Weights of a small GPT-style language model, trained from scratch on English Wikipedia: MLP 512 GeGLU, tied embeddings.
Each number is 128 + 24 x the weight over its row's rms, rounded and kept within 0 to 255. Layers, rows and columns count from 0. Numbers have three digits each. The size before them is the row's rms in percent of the matrix's.

# layer 8 MLP gate, 512x128, rms 0.365, rows 419-511, columns 64-127
104:082129130144135107165059117110097115144129100119108154123143146111152125107104107158120156178126138154160106160166132142092103120138145163153112134123109130120101123134139133141118155115138126
096:129142095155174110150171111128134148102133109119154117121133155147136128099104139130126130105133109155114123111154160103099086086120125127135104153086125137130132108164120159146174107107136133
099:141144124129117127105102124096121175124137115106129150146134138092135153120088127136099131130106137151123110095132122163133150111148096065162094133073106148156105079146154134141095084119118122
102:122152104120146129141138094100094086093105136137104146143115137114138128085100117119138177134148127146141141098076125115142127127138132188166115164139149133098120095115131125129123113125180137
102:125143140089120110190131157154137136111157144106149168115150159080118131178115090146122162158126117115167086095102133149105156086143097139139139132096126141123100138119106121121117150160078123
093:121154140109139093107084156104109109120078142157112090146142123155072144111142148113159131117123139171145124129111107156086120163120093122140149131121118131148154095128107128145132146105123183
107:121142124104124138133134142145183137129145176155156125104163137119135115147164164110126139119111145138109119131147117117131135093072158112119125101171129150104111150148125112136124124137135157
104:123084134182132149154122096132138133140119110148103134127123151139115161097128127137123107141160104111167105083105160161145081128118079125065158129077158124147122122117121081122142106086133121
107:128093145130161108099139119134116124127131154102142107171150130178120164136117109177109128138153187121144127139150104160103123107061122161087116144101129123114135155145162103122112114107071165
097:133173191118116145114143158094124121096188094114180128130107163110168158138142100168136176162140138143106102102120142159152141129147132127127170097137122114107116138135140112186107104121104123
099:129107150131108138157101122132113091163099131130150122144176104111126125102171140097122148071165139149096167184128108140107100146131122166122097102142118080139114139106099103147170123104116148
108:150127135166102109143101123122129148119114123078130150126139118181140133103129130140126103119125153156106141136112148132130108125117129100128146127127116168128127091132119110087121126182164117
097:112110119167163137089148141128096128116081148133129122086137130149118203108132100145121109136131174085130134154115100137089135096110120122113153170135146117118095133118069105129168133141119099
096:117089102108123157106101094117131148086144105120143115134140116141168101157136149099137141113109155135084125116129161126138100133134128112146133130143124113087052137132137141147170130088130149
090:138116152156120124116118087117122139118104101121137101133131112127069150119143137105090123131091117145149108101124111142119122140101125136131122146107150127127102134089130106135104119146120072
097:091155106143139175144104103161121110123106161127076184154124114134095147120122152112141125153128141113159137169099137146108134103146129096173136155182098173098103178094151126129109119105177151
105:144176127177075130133096145139132123158135167153122108147122128131132094124110142091109133135150165159138122140142132113126122135101130124153141164125136128107124165114121103154117127186087142
099:133114184112111145110154134144157146127111119114105143118121092166127111108142084125133109113119127155149154103096109156128118114118147120129130156136130126145129112124142160113121143151143123
103:123161149163145124109162116151141148128114158137136144125109102120097107110107099098167122144125166139096140144136130122143147105078136124134144126163146153106107137153125057127180078113147103
096:130108139092111116156160105096121102155105137149150126133157124115159135138118104141132154134101181149118148149141134074129150120119159123128136121192134135096131118047136131156120138104141136
101:152145102096135155121130157152132166096114082118106101134149133138152119088130128102127119185144147139150126119103125121162104160160058111142150148113133131159134108128101136099172166121183094
101:139128123117095072130131091098100167109130139121100092153160128155126159145138122125087095099090122130129130168169125136110150143124097100102143155122128147136137102140108112129105178122132119
098:114107113179127116148127167124094116104133106090174122132126159098135134105117117137149123126128098127120121128157149106125120118084098141110146115078130145208143130132152127090170104127109140
099:136159124107121154149185121097132104091119114168123113123139144127133114120140131143125118170138122138119160111080134140101113142126119139169108110150161110115131135158122137115113126093122117
098:134142151173199117133126141164203100105135083105105104113095115130144162131084134104108109103162171112132098162060113160133123098131118145170092140125156104088109090089133119094154128103135143
101:125135158109122135131138144108154075148148101114123125132144138099132122103158101086174113125146127158093128122149101082133095150149118108131139161137096129153108126139127125155110080127119123
098:136146150131143113153119153167090164091115136151136125140135127121127147137135089065134155148143146131116109137086175167111163103151108109140120158168159179121065157126118138166144130127133085
104:114125147122116131123123140082138168115143162124089185127140174126186156079082111135140153110150093151132152150128149170118116152111171152129164127146114155136126107150133154152138143109106134
106:108171098143124108126126110159109131103118129103123121118142134165155113100161140137093112128114130126100132106158133124140116153102167114072099086131133132158129121111075124136148148135151183
097:093143139144142158104116085105141115199125129129131123147120121143169135142089100094154117142092120145153103144126157139149071113124104099152157083153133165110108119163141106122133080150121140
094:068155165140121153111114116086120175126116121094098092116104131118063143135164137132106156111163133134115163167155154152135121143139125131149095096136152117146123168145142110140161174142141129
100:117134174178131155116106130128129154168149113120107083133100132132153109144155098109125152135153130124133109122091166136131135148066157134167150112112166123079167141158123078106154135120125102
102:176151153150119108139087109104150127090107127141096149110139110135141084178131111106130140161139100137146134124168176104109146110127134153160156110218135160125075132139122114131117120103125170
095:122145126148093140165109123165116114115125134126111148159111137172194137140100142143140137099127128135115164124140154110159104176136130182168168148123078080115108094104161139156099147115147174
102:128097116142132107148147102145131099152134148136108060179185146130151124189127112152145134129155146098144171120127102147123087095158130137152110189117130167136130136154146110140093158121122135
097:151151117147115135169128137116111127103135096134105103132130139115118121157123126097117132094110134127113103126111099125153135156132105110140160172134092120086100130160130164072148156143109094
104:127140121135135111148096160154152134113100172111118128145084121115154131109095167145151129129115139098104111107124093116144086132142141128133110143111168099129158094113131106077101131130040107
101:178149161161111129215123090125129124095126125123108119137081170110151106127133125142110118121162163101132111136120114124107131148121129130159181157141120140168142122148094135117144129113126115
096:128117124131135123133109066143133094158116121123153119150123125148121114164070124159126098136141134149133132132132069089139123159137115168101077179117165137156136113094142104172164165135108115
103:153116126117158145147134147084100114144162135123115136100180126123134134136083121139139145093135120150092182119141164161150141132164117143147175101136123187161121132129167126127144109149156137
086:121111159128129162147134105131121135115080157105100102124091136134075122095120137119124142168165166147135121064128168138086139131107136132109115182133136106120098131133125124118141123113115144
096:137103149112151112102077099165110114133134134118075139111157161131119109151150154097126117162105177107142126159133150133097134137133132123120170142138104162120092123105131085143120133074172095
095:148113106136111056129074093155128095159170155136103115148131121140126131110174103128108153155107062124160100164136176170127129150172114127129120145091159136157104146146095125153147130166125096
106:124159163107147133087140107145109133100083128145097113124122129137168140083153096146146152140114147136120150153152121142183145126136140130106127142148162142106146120122117130123115126185137150
094:116109125117126117148136105108106084085112104141140108148134116129121161154078147144141122127129105095147116152123082137146062142157147158094102124117083134113094168182132113108128113161136153
097:146123141106118129090157140098134130146087163186152062155148155138146158173136146112109160081162151117159106120108129153173068154124130123122154106119106164129157147082120123151113137122143111
101:115112107139123088164142133130157147157097124158107141145112120138123136112095142138134170124112111144130129187122169129135144111105125084156116124116187122131126114135121154149152154125101125
113:121172179136167189158132125124128074097101134124095151125144130153144129135148148123089126117070116104138124115140155146202199100118134154144164157131155163156142164151151093133144130110125136
095:140141116146080113161125128141105126126148143133134138117141152116174136176153120132087112117133149145124124143132131117082146140136137150137160126146119144097151129106176080109140131113123134
105:144108102113153071127118131101135098119164141182104171150095104132153162129096137129151137134154114129128098121096158100142117095138179117101108125123126144174159155102099101095124141090115161
097:137143139158111164154127103115111129105135172142101134106140093101113137130096119091134143121148103115146112113118123123122128157133142162119108150131134114119106097102144103138131073098143159
101:127082138157120124095134116118114112150117116115081116110115174165135125094100091130148128159113114172155126085114106145103119137143106127110140131138113116137080115095123120127161147131138143
102:136158145147119119121135111144086103123122144142120173075130148082187147109103119101164163140112133159135102149121122178115131119148133146125111164178130102163142116121133136158151068163104123
092:127149119112114170147127133135091156158102118138104141129145083135119115166132162162115138126104122103125120121081125137171126140077145147157130135127098094124123138104102137096140106132098120
094:119124167126153131115109125158130083114144122129151149125123112163107107114115115151143114112148166115114127128179113130160115143155131157149126123147107130117149062094138132101119125132145125
101:129142141156131145165119136138139149141125141110172146155129145154140135112152133160124102113125101083100146101105102108086107087135123127150082101132098108137136120118140133145115132088120095
099:122146090135113125138104129153100141093152085124127100134175099180166104138143109152110112122133142142156091145136146118133140133127142113108108146113108121101135101135112200139186127126136172
094:091146166154131117143155120162125117096095127153100176100185119113120112133087121117162124116144156136142104131125131143095127139121124154128123142136155146140078130115107120103135094153134137
088:118107109087116122125146095150136095146145126098093132132089100191123109151152135129154141146085120145146073165132139118145081097133079130124107125139087157105123140075093124140159087092113098
101:140134091141112131112171132088151093100116111124142139130127142106137151127109117175163128122136131089109187106130108167121117074132130137118156114095145125143079142157138124123162144153122110
088:149153116115128086116146165137117108127101160154165138102118092132108125120132107117104154150159093130181150107122117120118128103153104129141162110141136151135118085140111130164172093146134131
102:123126171115146105128166178111188100143112179109133146070076113119125112093146099135100086133142150133121125141130108108132126084110079133137144134151136126129125096127122094167135113131132163
108:154136141120132113143109155113123116100096176128133137144184101140118129140142149123124114131134126164136113178162166120162196126137167136150204145136127139137104114099116123100136130122121183
099:112094166134145141087106100134171136111119112170117122122131100175163121123086148166129160136164158114125099152114131152136143166110116128121165156154143120122121163123109101154131128103147131
103:125144119130125117129108093122086144161100143114150179165195122183161146156161096144170127106143123081117139113074099141161137127151080099144105131103117131114140140140123132143141082164128121
101:108084130179143157119153124125124081138109127137134124150135120182152112116107087087154174146147107096128101129119139134140158143126158126160108148138113121068148112092130100144135143084093121
103:143129140125145154163131118163128135114148154128112156114150153156153140153125092126099125133117093126168113115090105164114112119133158119152149128104102098095137158101103109130137088124162142
095:108179077160178138131084120167125125110132109129160134193127151152159140123134128145094159136182182134111150147167085154147105127156114141152134104132155132109146141138094164161150129123172179
099:138113144134109105069139118138172144116132120122166136135157118118096126134161157117103099128162118147156092120131125134095125102118121130109147127134114105131140170145122140171152122113086106
108:104132131160142172131162108127119176162120170113097117155142111097151162154109094141109148120106124146115154118097165151135114131100147160136120156116130121084156114147139116088173086134132168
098:141159138110123153122119170095114158105119137161095117116104111121107119128128160108126079121120133110118139120141120159121175117151156132124124121168176138113131158115142119119155099145102149
098:103147090102139146111171146078102159132124131116153117176076107135144172161083091124153100159118166098109194139128113127107122113124117110153117141113163139141149132146104124148140101098120121
096:167144167132102147142113105152090134138079109139110139097176133123128098178133120140108105126140126158134100158126150176148148138133126170105156132090144190130127117110143139111129148084127123
100:142159188161132149105174122159114150131126137134059113102165104129133151118108143080113072110136129138116146142096141123099105111156122161144089150113134093137104076111096144159122150127133150
103:144110151098116109107113136107161078103119140157139127126131143136143146093119109137147080185134135106096158107097087128143145161107112119105132128128115109125093133143109119117118153079102138
093:121101137142147107129143072117133128149105139120152125149138132133103103139085149150123124119131156113133136161162135083170146097079112135184121128133141139112097123118160095165168110165100157
102:132129117142163124114100115130125148099144150143130122174122126167133098132104123166144153127117120137135135115064125097147105124110123110112166147086140147147126120102152044168129093135144126
104:152118170109100170175118135096141110085105104156087140168128142105136101130147145113172113126134124107116115145148156159133165047141150126117115122147135132126104125145157108112166122103107175
095:105098129132095137146137143143114122129124156119104151084091117131126121091120104141135124125144160133076151102154102131113153065113164132107157072133126112058107150123138120116111096089136180
097:115174134119092104078108103101126145152141118134115100120164062138140143152137145110112125098111107169154148098150078096105106142133127109126145110087118135173120114105146143134157116137115159
107:169167131144129129109131129137157137144135116139097094115088094118141175158156103120157138111125107103131158117140141147121168108153154102131137097115162101143130155185112133119097119144117155
103:077088082164095120107103095089150097126099177133126152127119127150130136154174137142121124137159095077142083093131146114128110176173153134061136121102139141123138121111128138149093107103135115
093:114142150142158154159121117123123124092104120146143137092093141142195124140149141149141134121145154126153159136063154100169114148153139124093129109115092121082100140134159136177134134129142146
102:127151096157121124119128122155112137130115146180150106121111103134115110163070145112157147143112123134100152149154165140156082136153169143134091147128090158136080104109115162139120096098139136
103:103141138156140128114089120158126132148154124119080138137158130141147117153102104120137151155107116167145106077100120144093143123130094104090129131147148118114131146149125152094123117139092091
102:114112126106163127141134152096127169111148065170100153138153142122171122127098131088145199177107092126148153096119137132141121115143134129110106107154149150163113094131113155160132128091089108
089:107142175113094101100159115121093157101101148107123134107124112128104070115134143127110145134121107135126177145125130128095116131105141107103143125134118119121123139170154120155125125132128136
097:149136137150112093139097107132104132096138132118109147193125125162100067121152107136085149145125097132096111141151135178140153101112115128106109099137149134148089139107131112130126085113073141
094:109149116129149137140139151127160120122067102134148122141117139155190137135131147147144131116079137132139084166138104119130130087139160116153104072121172130138129140172115139112171118108093146
097:114120137087171125127133135154148113103098160148120121117114141157122132101136158105157175119119125138128084169142126144146143124113096103087114141106126141137083135112157147096076114123134120
105:142146115107165074151127126161154136118127125136108155153099169175132137160117164149130131144160134123154119147140130148131117110123091142133140123053130133152147088133146135094116139124109131
101:138107124102142174120153136141100130126166100114122117106095131117154155111142146144165146117153109109120121066135093136142130145171099090102119092117113136135162086145132150151155108117107140
096:067126139092097122102136091124126089132118120104147164145191080138129157123143150152134138128135144097149125132112122111094150183149128151142136122102097101126081190084105119129093130159122140